python train.py --n_head=5 --n_kv_head=1 --activation="swiglu" --norm_eps=1e-06 --rope_fraction=1.0 --train_tokens=127600000
Each number is 50 + 15 x the weight over the matrix's rms, rounded and kept within 0 to 99. Layers, rows and columns count from 0.

# q: layer 4 attention query, 160x160, rms 0.0923, rows 0-6,32-38,64-70,96-102,128-133, columns 80-159
# k: layer 4 attention key, 32x160, rms 0.096, rows 0-5, columns 80-159
q0:60 53 32 79 40 37 49 60 57 04 57 19 48 63 50 93 77 69 59 64 00 49 31 42 27 99 24 71 60 75 19 55 40 46 00 44 56 27 32 24 48 33 58 57 49 63 41 30 57 75 22 18 47 53 49 17 59 22 48 80 58 99 60 50 38 64 34 50 86 67 47 69 29 54 34 66 38 42 65 87
q32:58 62 08 32 53 71 58 72 63 35 69 83 54 56 74 62 19 57 71 61 61 59 99 43 45 21 69 22 28 40 56 40 54 37 59 54 39 65 39 40 57 69 60 44 50 50 50 62 43 69 82 30 61 25 61 87 53 14 37 12 45 08 13 60 19 62 69 58 22 45 29 38 49 63 24 51 23 18 74 21
q64:65 60 47 45 55 53 47 52 55 45 55 51 57 52 63 54 55 54 46 53 60 59 58 33 49 48 60 51 49 58 54 47 57 52 50 58 53 46 52 44 53 48 41 49 50 55 41 44 60 54 51 35 44 44 66 57 41 51 58 47 51 45 49 56 52 44 49 40 49 41 56 42 45 54 54 57 51 54 63 52
q96:49 43 21 58 37 50 73 95 38 17 64 60 53 46 52 88 42 51 47 39 43 69 87 60 33 69 32 24 26 54 36 55 99 71 42 29 86 73 32 25 65 69 63 09 65 67 11 54 43 75 64 12 70 63 49 63 37 00 66 32 98 45 17 45 43 75 67 58 45 61 16 45 46 27 28 65 15 27 82 50
q128:34 44 42 39 52 46 44 44 40 57 45 50 50 53 53 56 55 54 56 48 55 54 45 39 46 44 52 42 61 65 39 61 52 47 48 41 49 40 45 42 41 59 50 51 57 47 42 54 62 45 64 60 52 55 43 56 35 50 69 46 54 57 38 56 57 51 56 41 41 54 44 63 40 54 55 45 59 44 43 53
k0:25 16 60 29 64 54 54 87 15 59 39 44 42 63 64 49 34 34 55 19 54 38 72 71 69 39 23 56 47 40 53 32 68 62 32 41 38 55 10 49 28 39 72 44 44 47 33 44 60 58 55 60 41 51 56 46 69 41 40 59 62 50 28 30 66 66 27 37 27 21 31 42 85 03 45 44 38 59 82 54
q1:34 53 59 40 54 54 30 59 41 77 63 84 47 42 50 29 46 43 25 49 97 54 46 65 63 17 70 32 37 60 50 68 55 53 87 68 40 49 48 40 61 60 49 34 70 30 46 69 51 45 61 66 67 54 50 68 28 81 51 37 31 27 38 65 35 48 71 50 11 31 47 37 68 44 52 59 54 18 45 37
q33:45 45 56 26 30 62 20 48 54 38 54 45 37 46 51 58 49 66 58 65 42 80 28 59 40 28 69 49 34 45 49 52 40 41 43 53 63 45 66 42 41 62 58 69 55 54 67 52 52 50 34 44 52 27 54 36 53 69 63 64 46 54 53 39 59 45 41 34 53 59 89 53 32 53 72 41 61 57 26 50
q65:49 53 48 48 49 52 44 59 51 55 49 44 50 53 44 50 44 61 48 46 52 56 44 50 51 51 45 36 56 51 54 51 48 55 49 48 46 53 52 53 55 53 49 56 51 56 55 46 48 42 46 51 49 38 54 48 50 60 46 47 50 43 43 52 52 61 56 53 52 46 53 62 52 54 62 59 46 43 46 55
q97:41 63 32 42 49 30 28 37 48 59 64 46 50 53 45 18 67 34 44 70 39 52 31 65 34 45 77 54 46 47 58 61 24 27 79 60 34 27 47 69 41 56 58 74 49 54 53 45 54 48 26 53 49 39 60 18 61 72 54 63 31 56 78 52 48 54 51 50 77 37 68 76 68 80 64 65 68 43 28 58
q129:48 51 56 43 45 57 43 51 47 57 49 48 60 50 41 51 46 38 48 43 50 47 56 55 61 61 49 44 41 58 43 54 61 35 50 44 44 51 45 50 53 51 46 36 59 54 53 54 55 61 51 51 45 50 57 52 51 48 57 57 51 49 40 57 61 39 43 44 47 53 58 52 49 47 42 50 58 61 54 51
k1:45 51 48 62 45 51 66 69 51 28 36 60 34 60 46 49 34 47 45 41 42 47 77 61 44 72 35 43 36 37 40 46 43 69 43 31 48 47 31 62 60 47 45 48 46 54 42 56 64 64 59 28 52 48 35 65 75 42 27 35 60 61 51 47 40 65 33 65 53 66 46 55 47 38 40 44 24 64 63 58
q2:58 43 43 74 40 53 58 56 58 32 48 23 51 78 42 77 60 69 68 57 00 51 38 44 46 92 32 65 53 51 22 52 47 57 21 51 72 43 27 22 47 42 59 53 43 65 38 46 46 73 39 14 38 67 56 26 55 33 55 56 68 80 49 53 38 53 40 45 65 57 44 47 52 40 45 60 50 38 56 77
q34:56 58 23 46 60 56 74 54 79 35 53 68 73 53 61 70 46 58 46 78 53 66 73 31 27 34 66 40 46 59 65 43 53 48 75 64 38 45 66 45 72 53 49 52 52 47 55 44 45 57 59 42 75 52 56 89 25 29 48 29 39 03 40 76 38 53 74 63 43 38 42 41 35 70 40 60 16 37 73 58
q66:69 64 41 44 65 55 56 57 68 47 63 50 47 68 57 60 44 58 45 54 70 53 67 44 46 47 55 46 49 60 46 50 58 60 46 62 54 39 50 51 63 55 44 46 50 62 33 46 73 56 49 32 45 33 69 67 46 45 50 37 59 34 39 54 44 44 61 34 47 28 49 38 42 45 59 59 39 57 53 55
q98:59 38 36 70 52 50 71 53 65 32 56 45 51 65 57 62 25 48 48 50 45 71 70 48 64 75 48 34 27 60 44 60 66 78 45 33 76 65 52 44 78 69 40 47 57 54 29 35 48 61 65 22 48 59 24 80 38 16 51 19 78 24 32 48 42 63 63 49 35 59 39 41 24 36 45 60 31 45 88 58
q130:45 39 39 46 52 38 55 41 44 50 26 51 39 55 55 56 43 58 55 51 46 53 44 41 54 48 62 42 67 66 39 56 44 64 39 54 43 33 48 47 38 67 41 54 64 37 49 55 67 57 82 52 53 51 42 64 28 38 71 33 41 54 43 60 62 64 54 45 38 41 47 40 47 55 57 37 63 51 38 59
k2:54 55 61 31 61 51 47 79 26 36 47 57 38 50 58 51 36 47 49 41 47 44 75 64 61 58 52 45 47 42 44 37 70 56 50 31 42 68 38 52 42 46 57 23 45 58 52 71 60 71 68 58 48 57 61 50 61 61 46 28 45 41 35 53 38 56 44 51 49 47 39 39 67 20 43 44 38 43 72 38
q3:28 53 53 25 54 44 16 58 51 76 76 65 52 09 50 42 47 45 52 25 76 65 56 48 74 44 65 29 44 59 47 72 58 38 67 39 45 58 44 33 53 73 49 35 66 53 42 56 49 42 59 56 60 47 57 57 40 58 46 57 32 27 41 84 45 20 50 39 23 47 30 42 65 57 63 79 52 21 54 29
q35:44 64 49 41 48 38 47 17 61 31 57 42 31 38 42 58 62 70 53 73 50 45 22 37 45 47 81 56 59 52 45 47 41 34 49 43 54 36 84 20 51 63 48 77 52 35 48 24 54 30 33 59 64 58 55 36 39 47 36 57 65 77 78 59 62 34 30 21 47 82 84 53 16 48 51 56 67 64 12 57
q67:54 54 48 40 36 45 34 51 45 37 56 37 42 39 47 43 40 55 56 41 42 55 28 38 52 56 53 39 53 36 64 62 37 49 43 27 44 60 60 58 60 54 49 67 52 60 57 36 41 35 48 59 50 56 40 43 51 63 41 45 61 52 63 42 58 55 45 43 59 69 55 55 41 58 48 69 45 50 39 26
q99:47 74 16 32 40 45 25 28 78 57 70 33 49 38 45 34 74 38 47 60 48 61 52 48 35 30 73 52 47 45 71 71 33 04 51 27 50 32 69 34 69 54 39 73 51 60 47 25 38 25 40 22 37 57 75 50 40 21 50 63 62 49 59 47 36 52 60 40 58 62 47 41 44 72 35 83 53 32 33 32
q131:49 51 63 43 42 56 35 47 44 54 44 61 44 48 33 43 48 37 42 45 47 49 60 56 56 73 52 42 52 74 40 52 60 37 47 42 61 58 53 42 46 56 42 44 52 48 49 60 47 51 54 47 49 63 52 54 48 53 38 47 55 54 48 71 63 27 52 46 46 66 50 51 52 48 44 52 59 55 47 50
k3:61 30 34 53 50 58 63 47 66 52 32 56 57 75 54 51 53 60 68 57 52 53 54 52 40 71 59 13 39 49 26 62 61 80 65 67 63 52 37 71 78 67 49 52 61 38 62 71 36 60 54 37 59 35 39 72 44 63 42 24 44 37 49 52 54 53 70 78 47 43 43 68 40 69 48 49 47 46 47 57
q4:52 62 53 53 49 59 56 43 45 59 52 55 38 41 67 46 39 43 39 64 43 40 61 57 48 41 41 36 46 37 46 29 41 53 50 39 42 51 58 69 36 51 51 56 38 54 67 34 48 56 50 58 58 42 50 56 60 41 38 41 59 44 69 31 57 60 52 54 46 48 70 49 36 35 52 37 43 64 57 46
q36:23 34 82 67 65 63 34 68 08 72 61 21 08 69 31 45 30 40 66 16 48 47 45 77 52 71 29 50 46 50 46 40 64 44 33 25 37 62 32 74 46 32 49 41 63 35 40 85 58 40 45 63 26 37 43 20 99 86 50 54 54 91 45 35 86 37 53 49 50 55 53 50 73 33 56 44 64 52 46 45
q68:39 36 59 66 59 66 49 56 41 65 49 39 47 51 43 48 56 37 57 48 56 53 41 68 56 54 39 61 48 65 39 56 66 39 54 62 47 50 31 42 53 54 61 34 56 27 43 61 48 66 70 52 66 53 56 46 59 48 58 60 36 51 46 66 52 52 36 41 36 46 43 53 62 59 51 44 35 47 53 54
q100:45 36 63 44 64 63 66 58 34 71 31 68 31 70 48 52 45 32 77 37 47 40 31 62 34 32 44 63 72 65 44 29 53 53 44 72 41 49 30 51 48 25 68 59 28 24 51 64 69 57 57 77 56 47 46 52 65 77 56 54 31 78 72 54 57 26 43 48 41 47 48 55 59 42 54 46 49 50 59 64
q132:50 52 57 71 67 41 44 64 46 50 65 32 42 40 71 59 47 54 56 52 47 40 41 59 48 45 50 56 41 32 58 45 51 53 50 58 49 49 49 54 34 43 63 54 43 67 62 54 53 44 34 38 51 37 50 30 59 53 39 49 48 51 47 26 31 62 58 41 58 38 37 55 43 31 48 51 45 47 60 46
k4:43 75 47 69 49 43 62 42 67 58 59 38 61 24 69 35 66 46 39 56 38 55 48 40 57 50 53 54 46 45 67 59 30 43 27 69 43 37 51 40 26 42 54 65 47 65 55 38 42 36 14 38 47 62 32 48 47 38 36 80 62 53 36 21 57 57 38 45 45 48 54 43 55 40 41 65 44 51 67 79
q5:64 61 49 73 44 41 60 43 52 23 40 33 50 82 42 68 59 52 45 72 20 42 40 61 37 66 29 58 50 53 40 34 46 60 15 57 59 45 40 54 44 36 50 68 36 51 51 37 48 63 49 32 31 54 46 29 58 48 55 61 63 81 57 31 51 77 28 59 74 51 58 59 33 33 58 35 37 52 47 70
q37:53 42 26 61 56 80 53 86 76 43 41 58 72 58 53 54 40 48 38 42 42 55 80 63 46 43 30 53 34 32 37 40 58 59 56 69 45 72 26 74 61 62 50 35 65 52 44 63 35 78 70 35 47 50 44 70 68 39 56 35 33 14 23 46 35 74 76 60 41 35 23 45 71 37 48 43 31 29 79 48
q69:59 39 45 51 70 66 51 68 54 62 49 61 68 67 56 63 49 43 58 58 72 57 65 49 56 41 50 51 45 58 49 48 51 73 35 70 58 59 40 62 46 51 44 29 54 62 32 67 56 51 60 40 53 33 56 65 41 57 70 38 46 33 39 55 47 55 56 41 25 23 48 45 55 49 60 51 52 59 65 63
q101:47 36 59 69 58 45 52 77 39 08 57 54 49 54 31 77 29 42 47 29 27 54 57 57 56 70 17 37 30 57 28 35 71 75 46 51 72 83 27 65 51 43 38 28 60 55 15 52 48 63 69 50 46 62 50 59 58 46 58 25 52 54 43 48 67 60 36 47 60 46 47 48 55 29 66 42 39 66 78 54
q133:47 39 41 56 51 43 37 49 51 47 33 45 54 58 78 46 45 59 48 53 47 48 52 33 46 47 43 66 63 52 51 48 43 74 65 65 41 33 54 54 40 34 48 50 45 49 60 63 49 59 70 51 60 60 45 59 35 52 69 27 37 47 51 53 45 58 54 59 43 36 48 49 56 47 55 39 49 22 54 46
k5:47 46 49 49 66 23 61 70 29 50 63 57 38 55 65 51 41 46 48 47 43 44 62 60 58 36 38 52 51 34 60 42 56 48 43 46 37 59 39 42 32 44 65 45 38 62 51 66 58 68 49 53 60 61 55 45 61 47 45 54 59 58 49 42 46 47 46 46 33 38 37 40 62 33 44 47 42 50 68 53
q6:38 65 63 21 49 49 50 63 35 61 58 50 46 25 52 31 48 45 44 38 80 54 58 50 54 37 56 45 37 47 61 51 55 42 69 51 52 50 62 61 36 65 53 44 62 47 60 50 45 40 57 59 55 45 45 62 53 53 46 43 53 42 64 38 53 32 53 52 47 47 38 63 47 55 51 69 52 34 60 30
q38:25 57 58 26 36 24 35 51 26 59 66 56 32 48 43 59 47 54 75 43 49 44 43 48 44 38 55 62 36 50 45 48 56 41 57 37 46 56 53 54 34 32 26 60 53 56 56 61 57 50 37 66 48 35 57 19 62 57 41 66 52 83 58 42 44 52 57 50 63 54 50 75 49 43 51 53 63 46 28 35
q70:48 07 85 60 74 46 45 79 33 54 45 53 48 40 60 49 53 51 46 34 43 29 53 64 29 46 37 71 51 43 32 70 51 66 59 57 48 59 31 41 24 47 24 38 43 71 56 70 40 65 54 53 29 70 36 44 71 64 39 47 29 64 40 42 31 61 61 50 44 36 34 62 65 31 52 12 49 50 49 52
q102:38 53 45 30 44 34 44 44 27 56 57 65 65 41 54 44 46 28 55 61 43 38 47 27 47 33 57 82 37 46 57 49 51 39 57 65 53 52 52 52 27 23 52 65 40 64 53 64 77 39 43 49 55 33 71 39 52 64 34 65 40 90 46 63 48 45 70 43 62 27 52 69 56 55 56 35 54 59 35 46